From a checkpoint of a small transformer trained on Wikipedia.
Size: 14 layers, 2 heads of 64, vocabulary 8192.
Architecture: RMSNorm before each block, untied embeddings.
Training: a variant of SOAP for these matrices, 6064 steps.
Each number is 128 + 32 x the weight over its row's rms, rounded and kept within 0 to 255. Layers, rows and columns count from 0. Numbers have three digits each. The size before them is the row's rms in percent of the matrix's.

# layer 6 MLP up, 320x128, rms 0.263, rows 160-268, columns 0-127
101:146111158148073120090157133126108103142182113114096106101124181163157108106176184154104180108150114172097111107125088112105104115136075177098155181122109178080085115108163222093110121149097104127102107079142125151081155063090179106085105093128141128174132171166144164120103112068156169162166209091115176149154105153125144137142132177150119145135108125113111103115096171129114145201122
102:068150135117126146131157154138096161103143059101151134094083159164152153098083107137173125143103183155121143129103025086084117141164159098057111082130063127080138178109110094151101101125103202114181145123156128192071124108151192130133096126113152115126142155121169109150126138098150127147126147196077128145177106110094075110107126150118119140138152149145124084156180151129145156152064
102:107139120106173117121159137140117141145155152138151151196171115174126093115115122093164144100192105075122173162083072098121098133159085088110092171072128125179101128112050140136156114092191120160172121131176061153088145111121134130107108103177132163151096107151127149142145063176123037129128119124114126186079112134182113155144063115124114153121108159124118179129179110157088147158174
120:112103153100117172133132085099132118113114104110140154154099130106125164109133137143172069192147140145127077130137142187126133131120104097119124154147133139085093145163143126113125140104137120197185106092116067118166078179116126190119155115127160043121088110162155127086176135092077123106082108136054086145150112143103153117161143057115080155154077139135114186148123164097064078175204
093:188160113125082151090087123113125170153130164153121082189108126166113112104113150129113125200150097159117150085163181134107123122144130118073146096154101130122122146121095139104117099108142128131120142193197152070099104067150149068099165166088156109115095175146174118102064051116098116141103037196156152104149122085089142117123113086118122151120079187163136140134147094098082129109137
105:110124150106101128189149100101218118132136137103208122168096139135155173119154116176112156124116150100103145139115144177087119117078120163055112129165130105112134136095110178105083112140135158089144081135106103179125134147118151131084143084166087113099067140133164139086118141192126192148126165099175087162091058068190173056123121094164125110118134167085122135127115080113149136145112
104:144182165150077115133159129152109158114150145112196187142138144152163096139157094170157140127126133131143131188063100154115208152145169109120157109102103117077213168127148141161206137121151099130079099113106119151105155086151108102094134072119140130124109201116085074108148139123109122133147160154131104054160105129173151120144114157203150198134136108084177100156087132167108137139129
102:132121077118170203106087137131137125134132125094220098088103119108144107101128096114133169091130094151119122148107091128121133145089160154109090111167141195106127127173063162120084096094124126080164119191057086134156150109087127120132064149147141120149168134121165100108183081175154070105152174113163124108108167139106095146109137169158142116105154060062101087117074118133182131094123
094:117136093156138120127160123160151184131152091140110124092183061097139154169100108168099119134114098047096152098126120109105136081108153135120113131112123184153122128103087088122088127113114117122166154149133099048157162148110108113075194181125052151090153098144143113118143131155104115113151063131079090131164081112130086099083122179074123088068099211186150123110169128097116140084114
094:127148133124143092134182127159132065131095176077191111111128151118115119158134135119048145079150135088145078134137176109111139165141159102141107132077091153067131149139139138146103097138118105126143172134122126077123091083109162116097179091164078154137096065118069090151092156129102134127095130205142163203119091085096139089102159119077116107140237096105138083122117163145101119130115
091:125129209104124139146091151107105140102117149130132075141142134145098112173118125149126131157153073104128198105093085089146141120170107108092135214174096104209114052096142115095137091136156140120048182127173136164174161173103116156134124192164138161115111161119114181120121136161118153119151121088088075127147079090104149119098164104141125130134149133182053117156130124161090182121103
103:124083085109164094070140134093159066154088091152117112114109156168145125128131161107088132141109106113169095138123104093085158215099132157134096101088103112097176097128094125110137107106146095146157130141035163125162157170115110093115134057158116117112101183127078133179187126192097178130159071172177109114138131110114158105113136156074109124076137102140190157110121124163137160113187
105:156132177058115123100096153135125139101138167144125143110120095116189127146165114147070111108068141032114092109115109121143174120123157132171118115082068128118131143086095087182135154161133144130141090140121129096091132181098088190054021104101138114084100128118125101173137139196127173075106106175141116165118097115160151161146157142127106145153088112133136121084103187100115096138114
099:174175146085129163120146132106106169113132125144184194149138149137127139104181104175124150109141132163128102111113151103124143079111108135164154099178137049115173084068129110113093138137101167170155122114136140131106111173146138104151101102079118161200131137177205114126162129153151113150070193087082115120091055133176149085150143091117169132168097144116125133154146114087166068115209
097:067037166123103160122176084149154120116138150102139188093136097139145137132096141122127153148130092111142054135108160111056144137093140117163124144126118179140166116127098126141131115144140118155124127105113106051130156131087136134083117103122103136186125109138157150145171139136129177027120067042204122129198105125045088098129112115089124139139162080122119112135103173128128085125132
111:113117119098122133077143069095140120097118114144157028156085100191109176109120065132082087139110187106102140121109101094135197148182147117069141187127119129128154106138127128164101197138114066103123078166104163122116166107140121138156124151172120113103167099132106102166113136176093131168104140124100093125156117145101111098122123181093106181102151226118150191139137150131093107170137
098:128147103189131160152111097128108132157060123109118157133164089187146112153168108094159142125129171127133156122071094164130099104118156129157067147122182126162071117109106173110094150142102115189107102149138145120086128120127071136109146118158153190179180235125125114151116167150131156148109093102125105124190123129116116162123150189146119154094126138162082156187105185084180061086148
095:162166112136134145159117115142115114162107137098072088121142129141124072135068129098184075172110130128091118146122176113101107188137157182123172111123135164120140102098085112115112088092089128161155069122085121156090121138087128108166121104168172122172106128180126140119143123113141047131071045123061145114118160146177105131091109087085078101138158165120115100058163098179135146057101
111:118136112115184118195127167101129191174153172152091158169142116144083189139135069148121157132164154096189092124167166082155189055071164136156125137170156135135131090145135102160143140140140152119113157102168179113133135110125141095173117105093089203173103080110155098194126106144119143122115164120075122090070125133152127095127159116139093124066170083111123099143177130124073119138164
102:173143135087128152101105096115107182164165111132048092111130131122089024149138158126161071126115141152107107114149090059081125129089091099169117160100125070123120084102158137126136112146097160119170154150132082107135130131104099148129110207182127154132114102156123091084153140088139124099145161146141148143075140201069118209114154140150126108145142165155132084134119193180125082146160
102:167108116141137146098102135129112111140171150169119143137152149064135124150052112117163107073168145172136114153121153162118092134132181187145158163082131141085175135109115157055187106186167178170140142120140159109121147109209145139072143128111143087192139154119088133112198098141154080168122129110174144106083168158180115123100106084073146138097127169068101130119104077100116094120148
089:092142093178174137156132080144087142138100074125129136118149166163158125082105107121159087100153088141150162154108133101122096105149091184140175093133089133135096168100066146209110128168146124069103174141149081161107126141110083120110119104118083131103164104181091093124153175115166114145173150121104158143170145154146083120061173167088102133181109126046149127149095078156058134131151
104:089139196163183112121069128115145180102093107153120193070101128100073114093070154154143126151112115090159116183208147146115139113157071195117164134147146125106157073156128135150137113148122112195116091143096157107154140129177160115145153106140170120150155127088093158121152097131073106147124147126112156039156099141153211116152113176120117090123146173083139098119081104126159119131163
109:145096195112093086119163158122138095133170157139180115098095121121180098194081133167144087102124148106140118151129169082181117139167127085088133105140121141157079145143118153112205100186159142103055144086077151124149113084091147161149061093071135084139070148157113086107123145143174169102142124147144108083124160102163153090111131145158172099192142109129147139160133122121063117130075
096:135146125164102170100123164097135107130112168084105099108207123086142075130166084136086202102096120124166085131184146121158073084116112177109158094127066195153120116080177130130108142097124180116109136103088149207107129079138086110081133117186128116156142128116052112087118113161109078125118187130106192160134103114149167155122116117089136150178162164158097118161116149156127141121141
099:154138153146140142159109110073046162149083132179115129117169109177124066111089084142134145072160100141144099141118212132140145087106136148113059115099073099107109104136098118067070148088136133149120139076180145110049071134108066079172166150148129110105109102137154097146118072102163134107130126107070104134145102103144173071140135173100078127124105130146110116097119161148157087134115
099:152154116110099121103140120147052136120126135128141071132117110102161058178106164116103024111121116136120127109099182152154136129124095108174137081116090136119173148159140059117115090145180091092178105108086121141099124134139111190151153197170173108107068144072072114104148140088148148123145167114130070106131141123066105130106093160128139129086134039104121134116097195119157117143113
100:113146141110185143109156136213150101125152160129107120148130212106211127121112124094133103126228156115150113170156134152132136150167134132111146159090121079140110072096133094132143125111123136099099168088126175150144130166118144106133124057075137114131177175114097124091137156168121105124181133102118201163147116147109091104119084170170121097101135082077147116075130118179099207139084
103:095171117125148114152122121089127148141168217171126178173145146070086133118108195172130133123130074138104094105137172128124158159124120174039114073109132077141107104206127104137127052134123088125113132189135130126141145134126100099106126160130157143087138096164142113130103134113079193144133150089125095199104151163168190131142164111137186163114101061127115101101111116076147161126116
099:158091134156098110110110153175143175121058087085148200062117169124148121175126126114177149150121171078100133121147131124110131206133136164102101128098141157114174098173141059163116124139125118166132103135053131138134149113117083130116086151201089148137108106139150175146171122143120113092136077134111102101181134122083146103091093107090101126097167154191114126172106137212094169156088
100:108116136115131114142119135153103099109078103150212126136146143142108161141082099178157152153146112165085157124147182132119145125125176101082098184137081079150128089136108191163043119127102175095144133117084124134201124147115149176205193118163104094082150127096141128127159164100160151195105110112188113167172164099107125084145142074166103147131128136086125181116155170095128098137140
099:113144213109099111120141189178105160102125073064172118148143098124109153210136160123119143125126111149197152125116109072105126100144124113076089149168133140131116117095130163169141061123148164099066113051114118146145159131108126181151114105121174140149142099149125146104093155145098170151121159084087107088133155143127185174163108166147191146145112110108104181134132102206097179109100
092:143142075122098125121060163095195091159162181088158071129149096039097136144168149137092069099085092114109122124112104087131095131125113108133125179178102140202111182130121149114161119118135119110145128134148150129057118131099113138151094219103102127129162139131122167075152119088192077103150132124130137096103144118122144119144152089064131136149097083138116127147159067052129097151112
090:159152134132104118099097139084127134100168112132087044184171118143129152135083113113109150138135146117145141161175149142097096084141110169106053139143109160137106126106130077115090139083086142108109191141183134114107136125187127124137108140147187164172142112157123122109102102111081087148155185127094184179043095060140121127119167105151154161123167167146136079101084132135132137025153
091:192141095159077132146179169132087140143131110093102165201157192151127118141187124132120133132174144059151131157114131162093111144098164089128129153155122107181194181090137197139114181132119124142130134119155120057120192152115143136144082103182114165153146136126183151123118172072173153142110107169103153187076102117104092166135087099093124053156096127119140105144152118113166145115123
110:143190097170089153129109145166172097151082114145123137117168147106091150143118152146088173155075153154117176134090100150086114104115171111097200135159113144093141170104096080205146132160134111155130130111136132125139136117163118155068172122167115135064134081118086110124112174129123042171139117120170141143108140092134129177066175193143086118139134122154152177217162092143147086098124
095:119110141120148149125138137152010156119117117101157111152081091146129120126163094138051134085083099123103177164101097106125143119148152162113063126202134153090130149143077149087062091133171140092122097096151129136125130178121079101129177177104159135077169149083155086173113136123124133186129069086104090121118158088125084156114099114092164143107085147141155103137080130143099151077088
105:184126096095143078156165099150152113154109152100112107140121208121147155149144086134109095200108090191095143161127148153127134102148124146163147118089156094152131098088148119094106144168082160209093120147166133097098129117111084062155193070092132126125151152140052123128118151121116166138120152107134152179132138146098086149059121129149055120190158134158113147101173136050130105163125
098:146078162135150137074134114147142112083161159136132151090070182109184091149101165089149130153120122111135133188137127144174140119153152112102120073088064127078127135130119143139064166141190139154140164116165138138124118114102116126162146138196104115095140124142114153116125078143129075148134132107092155119111062039112121173127111176152034105114164077156102131196094111175110070093102
097:073097174186130148146135107133127171063084064105131120098181101079135059140123135152145132135137100104174124126109158119164132111090037108146065076108160179114149135143095135126166103095057111097092161085114135172098147112101148093092157183097101089183115162175144133116159144171116186105112161115108120155138097166120156095133147098165144142100105076085138111085097152102144113111166
102:162132156135068148146124152108162128177211096123153193126131071131113083128108124132101098163151139118130084094084088183145120092136115082191110061119167142140141135075134117117112145178152140136116099099171128113117177131133127159171115153155086100202154129154086158098128123161118122163121130134088070081115171095149111071118116107162156115043095027126130116144109156156103125127088
108:137105099096138129088168152124086068150157115157105134112182115086110082139166150094126145094105099159118140124142173086075156108128101163134103138102095145167066160098122099122134093145141128133133141132116060130190105099121137150116224154182133096082122144191129148129129119071128119145104062170115166130168129126124195163069143155164151062132216159152100117164119160159158152171119
081:142148116154166141111148146127119101148148203125121096093083113108140093044151166098147110199069057132175153100141102154120157122095110143155133150112080147080129122141107112158171054177105135180121184158094183093171134147100079112119128100158176132118198174132099154137113121175104158201124138130140156089141093147136119118130126133137188169148150084173133170081139186135112124132153
098:098147106135150171153116108150105120129139137102108156163102145164145109097133096134114060140097129150090129142142027139148136137090151182126153128112175155189159120173092114047146134109134084076130119118155074124155204101087128120126124115167117148074082065116146101138113166132171143060064151126138118095117149140164104065130143095157166121175140169086205154144073146157102137096126
106:173100125124103115126148041143175162151210124121127159116035168087147147143110134098139112164092079119109117176130130143106117165147130118146162169118120098101073132173117144190170090138108105162109144107091136126127116128155149149099117176087134092095112133138088101119149121113118141142169137094174149139048124126145118145148150106118191138201117123152050155085021133162125098105138
103:133092091100129123082148181083108062079095092080156074092108149133147144099105147119111105070165127132091116138132143152110123206124153144109108177108149114128117115129187110108132154117057122082136141094053086167173086116129124130051101083135134105064111126112105108160102160143161121093136137160176116159117128095114172143120137166110118135137130150042174183123112143124158147168211
099:118122140132109187140130150149133176133136206129113178070168114135185138108134139189141131159105099133139119134144142109158146089143075112155093099168125127144161119116147122153139138129153063117107159122069116165093106164160114170107127191115224120168171124168058114129135144174081188189153085092129156158097078183153116162143101105172097137196103139113108134146149155082125153136182
103:206130153116152148120126164108087128139106122084075107124145138164190115163113117124102111101160105157118103145107142082110174113145130160112078102074114151160036130086131162071135173128089169063105165104154144127098159117133135128121090160111110178169084099157137144163128162116221144123141108097059175128138147128136055082122116117129057131114164147174138152091139102123108072102092
089:159168167130177138128173106079103108081100116073117086138205126137132075112114090158182152101172191190062147144161189114173101113117155162154113121113135108120106099115125083127150164144061141150117093066093024128154106144147191134158124097193128178096119107208106144125140178108114131071097096150119123125119103153137094163138116109131122136106105141173129129138126137128113132133126
105:090145090088102084167168165187136158126159102124135107125159068112156099156174099127107111110124117131106117102109089111160101102130112105127072115139124174159122121141158085126248144093151123131116083141149156123155096117115155149140143090164111147137088116140121181134139061188086095111162156113080156181114085058129070204135071096115094120125128155132152055144129186116093127107125
101:128157148053121093085121121118162140063129083171189129048184132183101122141130151094119171155085180079126128128201173134140146131168124158164103108136109083112154094143136107182140160134084168115123132144130180135180059162135134123132120144095083169184136154133151153156173135145154112131086132111107196132159141118170110120131146080108136164116147166138180144102135100045157111163124
106:127124106149113116178121107104146227113099115040086082093168129166129163133148176053182159162165132064083135092143135208177143156122121162181119101118177113144091157144119130130118154072091121108168173156118148121094164106082204150093138144146063155105102160114147106155130135090135114120135115136138170158166136115102142104102154138108151175117142145117122164102130111125122105049130
096:154175170118147109088132073143125155107106157129118097112153168098190114078111148103093153102143131138115103091141164131143105116100175122149118165087082124092150159153230089128140116114092125161152087114145083176133106171092130090105155104143136113076143058146159132135134098062140146142173116130137114148122084067060132169168128136170113147159074164112089147086212141183099149092097
103:094152153158094139118126164096122124073139141119112128117121142123094149118096185110150082144148135114174112194135144186149111134143070163099133060136162100117132153127137160121165148150232134130098116118151115148090184101186120180132087119099083114174145107116128117155103105143119092142077173147138170132157183152117126072116162189173234113128125074122160170114120123124086148200121
096:215104158106107137085172197090127135100170123049099126168130214151101110143125168169130125071109085100090095131090106152143140113183106156138175155146118187142165139160157112105156087158161080197207114118097155126149083128079127139126177133145114150157133128102108130096171090119135077166077109150127129128124132138106093119057103147104122120152070138179164120113120131106119129150143
087:156151112107179175106167112174167140147121178105141064179124127100126075126121162070158167136109112108143151138171164193100150098101100131131061178125139132150109086078100121109157151164146138130148111171142023151155157148103114072117082099118160179101134116108102118158115130164137171126142144185067078114087102123186147148094059163094133110125106150117171177163098117127147138157137
102:157104129190151099114121129119122112129181131134065124122115109135140073085129223160090154174165077161115164095126146101099139080136105109129152101116102129123140129121116219096179097100104122119120118149168089109158184137117124165081161165152120141158155152179125103047085111119099173111161115091153133177141167143164126165081133122152083101159151144124155112091128033067094158138110
096:084105085130114110112091182129126151089159152127177078143147115025100154162092203118142065135074142090152106072165138135048133118152146126131167132097115167136116107150111130170178118130140117182040189142163178111150152142109141154131115119159150127133133141147108166168172122087063127114117086128127092106092118143117149108059177127155117130126100136189130124138106150089083140162142
097:100117142131079129146106105103131152168148110130157132137125104143150053058146029148145105086100095109140144172150129110102085111146136179138126152115126140144073098136118174157146066089175124168140126178131154115130098173177125097184131182105086118086120121092103073084146085194091103177159113162147085073156142111146121159106142056094141114159145115128143134099121183059137105097109
099:117197100124099128123143086138141116146090144149149122160107110117144152097036126058099180085211176151142107136156158097085149103137127144085112152084130133100153113117147094064107097141141099104145168086137101115099161157148056088119100150081102130135113139146114117151221101139162112167121123125096145089217088123119113142143117098160152162148062193084085146127102108135122134106097
099:145078157168163074130185133147105112113170140114163157137069122115114104206157148141148143198133137112104144130110132059079109045114146168144119171063097134160178114140158109133095080087114160161173121087090135188100097166166139194164125155179058144095125134136135124123152087145090178159106132139093144102131094098158117129139081123159163109129150104150086116106137101126092080121091
110:178141146113138155131064148144122083158109116128086116199166116123112107113171142104143109148133166118079119136123106100123148057111163121144111141116128111141120130141128062178137135154063088145138149146132119104179130131074081156155153077119081115149102070161148123162078160143181093099080142180050134145175074126130180130122170094082105134089119119213152203084118143104164115137160
101:150107115072067114114149151119125098149187153113108064162133140140173155133129107101095135093110067140086109096118098137129148155174175145144182137193099093136098174127164148111116147138114144129119133053115127049117168125135147147161095131151104145119083087125174204108120190113089135160152117119156142187101147167087135090142168124181134154158177081058166122138200090129114165138136
100:153132189143084155091203111113121109142107120151128171091178116146164121105164168115116107093104151032125112124098108115153084181140083119072090164159147128133108102157208109102141081130200144179127146080105146135098138095058161164087166117145152116064095085134092124148152145112159117171065128111126127142192159087137162136146146152129147120137144089088094106150145109134139174159091
094:148145196134150106130095117106130175167155153121121110156135113140118107127086077105053126128184119141120162126105083080155162127160143116136139096103132142136166133112144153124148088137175162115108123106177128067147171090146172108127114110115145134188192118179076157127214073111107202140118095103075134115077096077128082038147094136132127131207125117124169164134118111129129086157081
100:149142162102183120119066129167077129087098097148118161110142192193124108169126162127152122147156102134130093187161069127076121110115089160170095147121129145186104141081096188131141142182151089149153183133190157114156169189085067138074141131126144127073175132104131070162100115094165160085142120121122174101167110171109115121139147072100144148109094106150120139148141178131118138152181
101:129100138150124213118157143101167150160120130120056106119143158139144097106092114161140153126087098100112105134144138172166149184130118163108086127084088098122104120162156165144083162120153065128120162074159060144198155073136189115122126155165148109121094121104055147063169133159074134150132130165097102120123129099150093171115061076095146125157155221110160135140093107151110126133119
100:141124158051117168149154124144141112141088142159140129140089115170104142181115197126109095116107069125101110090137159127132088137188186140121169135110088131156101142099155117099104141168116171129055113127063134175142059174140137130108117102111137167149192136196122075127097159134107136183150099122105119194133120163124105149129146112187069175180060202117147106169102136126132141107140
108:121200094164150150188137135125130118119083110125129100090118066149125098112087135197112104105149099149158156155148124138082110106142100156102141139122129088129132112092081133163102157134097156227090116166148096109164110132158079094129094111219081119142114112129132121150168136175127138129155104129103146102129070090087203109093129127081131135105180111105114139085091163038150084193121
096:114163126176135111162123168144090142124105120100114105111177100119161132115144101145174110138121092114103176078138156134132200142072105130163152118096110076173129067154120109097070153130142163113172095121157100132112144128121115059085078124144109136123182122171188112177100089162165193173202103049151105144121117118133188103080070067109102135094145170105107141140166134135148160155097
097:114164142113100105158081162076144159061133082111161191124130091112097137137099103105121095081127164129116142171145127195124095162139140113185132097139145109092138186087082128087119086106107178166070124133124131094148103124094175133107099127087137118126082150099173097138161200138161127136087052128072101116120085087112132117117145119138153149111088096107114208129091173050071133107137
108:116117150048131167152149061126138155088127088028100081135129161076140157062145196141060109125112124190158105136164155182171065151111124100136158114133131119128100149150101088123139124065065119149142115151125143067091131126121098154161183119124086117119176129135090142140097149134070115114119137128135143122152143144088167150085087190116119182179099123167089131137119117120151109097099
102:132138133165089163192147076130137167092151126122100117151119126111149088121108114107152060141107142134075155113095143176144142125144139120170144083105120094118166156185163108236147104056120111147164072159105114139125115139114175106147137123184041126122127131151088169129113079115093134151032144108136173119095157156142146157139137155115171107102128095155153087140107100099219137155155
107:087137115136138130064114122128072155193113176087111153129137111121159097194089086181101108124120117116099163083116127152162209105098186110125138096153144124132138086140152133239131085181107138146114156127148113117172129150118124151055134172085137103121144109142108140134145137200088116154104123098162078161084107142081106146126097084114137080147091203150162097138124131066116091121110
098:120129130170126108167126120147173130128142142150145170125155103114090155166098081152149167143142124212147180114092128191182113112133101095182143127147157163164108155096114110138144157158122196110172111139091085131084113161136130126185161134090163100194096140087115110086077113132119144135106123085091131091140127145153112074159236165130083091091145132163117149135197086131120047109139
094:129096117198056053148131159144151140203110150135070162131112102139068092166156176155146097121081142120144118107177138099120097111096102133091110151220168090160121145156117114157065139139120090142127101120081117135158144135083118110121164111104162082094154122086078114101170132112164105163156137086167127151142106150152145080151112068112130169096118072168112138150103179153120153191156
104:104134080130111125107126168174159126105168168085108137140141157127144122082099126084183132123116109156062174108119119168126112118117157113155153083126104040075135083146117113148179069071100104126169166179098159157150060136155096165097120183111105118145123115079132142131075113139132137157120143090135190150137172118050091155157150099160150102143077142106196146144093164133048138125121
096:213101108130162118073177087137159135115099082091122118135120125138176176161113130118073080137142171112144128102103112127157064087175145047083128122138158161115150095139133153167081137159110158168127145205055175139170135134112117166145065124151140119158122154137141126126142150161150135081144158116094175190132099137119106177144070061080121069137124123139118161123105169166177117123130
099:158146100125053109140132150126151097120152133112137147142127107016139124127093139148121079124114101142129115085122112109112097081154133170049122130138176108114175105137029136136128167088154173136169143168099119168113121127133167137160126094127045106105087100150110118095242082111112098074154119102160127176087156132129131163163105167128115089119097074116135109108127097102175119124133
092:134197162143137077122106116185124101143144105111191169117079165088174128166136090165113155122135136100172176102108068169150108154178081144081151133114114142200108165103125156167180059102124189114135125097161155162116136150059156099092137154173108113109143093179075153124127150112073134126111132167070124102154124135147070103135137156105054139131104154182105111105154109141099098111130
104:125145173093109169162167150183055135126168087098132164132116108098122189153178124075143095115130130098128130176112138123152159143094071094150122108155084148097159137114070100131071132092179163143046142121158135138099129105160151130094114105145123090149148091155132129183142234129107108130112127133084072118122115152158038096106106131076135107126129136177163123136115071189092114122141
115:124151153103106104098121088133158060127118068059181142177169104171196146149091136090136121120153128167136130084136139118126146118131141118133120151091126128197097115100159142164187132078117158151087135076111143129094116108075181125100096145166187085187107135161107100190177138133136118174070084117136177171153116174136133129131072151136159101081115088125142186150176136189119150117159
090:152127096136111084147139132160156152167177148109131153175123180130136154130104118101112131167099097071128109138154153153089087186085092099231138168076080145120128162156133133168108112115152127167118149078063072063126167112130097164148171138117161181138150111105090144071121105088139148124163154151205166130150089123109156165094126119115164165084075135125101130129112138123077151194083
091:131131101124093130183147132134130122123119149132137106146104139099125083167118130050162160128117148123175132134163148127162123113106108148080138141128076095176196118196126121122230124149021137137130165101132163091182141176132106128103197197121119114086048136129118117159102210157076196160160126137147142129132154113152136141133143111110181108151108148142155176110097135097108159126116
097:177106138149142142134207202138140095124134175109175125120061079076134119149125119168161131132173125095144089107142169078087122075111116206078126147081092141157112113110137092179124183149129151106106150107123123141177143143107165096152103113066170124120076093066134168119145123126126081110137124087082117141147087058066120156133130137140142112071103135103170138106141125185116166176092
102:157111093123113168096056133136137131107173116148136154078111163176177192089175093128109078119119122151127146140074126072135137157161124091172183129140063123144150124070120065142111107158219142114136093125124187152141091144159132132134123143126144192141135090188108098166130133098141090123157123109131167158094137159134119118134106166178126110224162129085118091106146151145088142059093
103:124091160062130100100091126118116122093163143129122169079119174107121137153103116068142120128137123119065106171088092116066111102122158161104135125049139155091127135113141112101118063155141092183121201137134154131192169135077142123162149111183091132089129158129143135101143129118130153178085162120176154086106199107121169135200143155048180117136175098153135109103115098163096093091145
104:117099120136138077153093184094153106100101112139110102192108194141192109075078166116075100159090134122111117142177120097111123117154166092141079124081139123108113145086174119141182107109158139144139083153123187205136123099096139156145178110118103141107082165194112101175130148106124124120143138080145152136019133130153153131122096106183171096136139162099151117144172167155142156075099
114:132118102165092145158143120090111112146115168061132149163075129151106137097140140131168001120117161115080138121154088138158120124166143144151084101129118124162111135177109124127234154083151143121157140108131124071114149165149126090115136097131093140147114104163174116134123101175126166107165092120178163142160135171162131111106121114072115085123098146100193098151169171176099124077212
106:059115129183168087120142129127108096153150111111124068094068206135142073143086132122125115137074137109150158138121128127132161159080095077092075085127146141145081123152120130132124136093163122148142174100125127109136118086118221125108110154140135068111058115124131103127119149127145185118125165139136199080179130149130124040142084150111187147154147157170089176125119147097057129155147
102:128177138144088135105154179108130163149104116118119127155084154114077161144149126099123121135075128083153081085149087146087140125073098168131118110076106118144116111149173105064090103095172083132117048123097140099115073132140138181150133151117120113168053088105103104127154085087176148133129177147135100202094113154091137042181124100143103128213106136140148157072153119140143154148147
105:113118154173141140102123142111095119109122117155121065147119205076119161152126086101131103170187128055110097145129086140129135177168136198127102139089125224142112107142120126204162108111145108201131105151116151092121154109084189163105175086139094068082127126105116126114120081083105114156127095147109139136143195109167102170162149114094151136120105136146101068140112092129166108183157
112:188189174136099143155121155135052159122148155113086142121088137108130066124146091105104136129202062146123126116060137050140170114098117115087132149124131154142137142176167119079077116105113127159087191122098140157092190136155153178162184130161068113118056111138152141092126127059115170170124112152113129137081128105069114170121123153179126115171146145106141111158113145111128143158147
087:103141162181184140146120137127153105168069158161090182159202104140134119166113083209093139112141114134138108173153147146097154185061089152197171127105126179174176122139174135155122125167172113107119117149165111181074144144141174116106139137194186080102169090101126135117116149140115134131082111098127138129093191115159117111139137129111160096105175039139091140112153125122144122140124
094:122149046154140183111144081140162139137138146163144040103176084103115119080181098152129168081102164108156147159146125155185150100136096132176154092153120095205164084072144118107124137088112123158140156109155097082139084084064117068132092160102120172122105107071121104121111133103180143112135150122118123208158128152095161126124101127138149149087080157157118087113138110079121137127178
086:115083122143085131130119107082127062128136141132160117120126084121224163198149139108068193102119118095185120092131049052148105113141123084139097148078117154137083144091128142128094138140104116096114115116162131117163128153137104148097178111064094113122130096100109162109101142176133090077041116151187121142119138083133137135130121178152115182134105125187104100109125075111120144163180
102:140128144141131159096169149166164126138139165132121110090113152082122119137090133049099160158113134135116139130085137161086092082204125075154129175141101131149132146157163101093130069116118124101100143150097175192179146144134118111046128163122111161119153116118118219152109125139083127159157218147072142123166191112151049114119106066140118103141103132156126103101147100068168151148148
104:181121156115107212150151157150153148133159140116074131131141123084052155141179122142054128098108135126125206138082155136124093119093098169126121129148121144159138125096105133149122094094150179134133091141137124177186165139125130112170119170139117142115072132113182205145155186169071118159127109165097164187089053128098163174071111145106133127079162103148101135187105126106145134143153
094:089128103153127190121115095091114140094108094215071131124141099157211161127142156150102122121126127132176164166077171142083086176120122120111144146061142136121139136143048127143143123106215062163066123144160143148128156120132110133125122113129138130126131115165165159086156136115126124190143141105122140135120091080071136207183080127152145117076149108103075157126128169170128170098146
096:113107149162069114185097122122093155202067133092114138159142121119142164093120077157088068153084112101087156133141144193085161071074154136149103128171109122145148077122143114121143101131140109133148164117095163142160179152055094130130078173141145131052115152092151088167088093138163144158118120130132152133126107166163129155129104080085171096167176135071122141110147116063141131128061
107:170098132125086092079097140143141128113080097144168087064102114101196169109160093172142118106103151135152100094110122151115100072115159132096157092094143096126173151169109128150075116139112126138134071115120162191091113068137153098117131099128072159122150111164125135190115124111094080110162160137085189164126081111125116085133085075187180113135106098075069057131141111140120157076156
089:112138093106140171113126109089112115084145119123181064126085094179096120094138148093117082127197167161152118137157044159179139129118151078148098098167090123085172093111148143127105083121098128127099104135137107136091089071079120128199089172128162085180120138146091120103071109126129134099068115097116109130120129185159140115166114119156170120133196084179102119134137191081121148071138
104:095167114127134098121175131130132140183115085095150100183139139151175163133112071097109070155101130089098166130144111084120141076123109117073159142122115134120147167137115098105160125146158180121160091164081169100128170109136140140099149091126129162133069185156136133214113204095164139198124090086131128147145132125102124123196101109138151092111167201078073102115067116103147078114092
098:113073114138113096117122044119148102066123173117147111122114113166188044089097189122143115136094054112108153175116120121148080079176120105101091114140157134093130162154130121091144189150123113145100158149108103099081084066185140113087065161071116158144104127138096113107083159137140147148190144095132133076089141167133147087148126146089114111157129174086152108107134084111144179144107
111:161113122161152133148152141170124118149113121088200144065128055187113123113181113114136131121089128108105179114153082115167159140083105177145127121094174135147147140112115092121121170141181135095073147056150107112132175061139117155066161142140117067114118176197088117189120140097093116101172114104105132063131123142156105138122150138146109119110115118147069108115203108071127076088157
099:137161139109142115120117157117196148154133156097123157091158109114081098134123135110141153144149162152141132056140119134123140092107115216123110125151074116069121155149070119130187171165116110146144086168130122137149125064092177174159075079092144068093097160140099160160113203130053111117111126197114127153105069150138131128090142099193132075144134177086105139115161109140100130189134
094:119090083148090123130135126157174130114150137097050146122078148148176138144090099100131127081177092134093120144161134173107110125143170078170155114102080145156105166153106160134132160158140138153115169084062151140149103119190217127130133131131132068096145100133132113112153188076135136169186149087112152094082198096177090129140164167139134094144171116110082165095122091072159121084161
100:178146136121101084142132097140068155073102129148125145173058188113187132106148142127154113117115180151086097112094128140097125147152183113100172153155060135142111100219073138130155139119157137136130151143129206100126130114064074158155105096130101170101161093160073122117156157102113118167097139114111153121150152104103112184199109126100185111156152110124083082169135127097175147168105
099:139040106155080099199166152132113114127132156159152126142132090086130161090127076152080130188144136129135169083121181111138125131144121103107120171207068146119127116153129146141146123082095141105169121109136113117128065146065119152124077059149154108139152127125131140067176166151141101077082138184061156093142123135125180110082078133149140143131076170129081139172161084154157110123122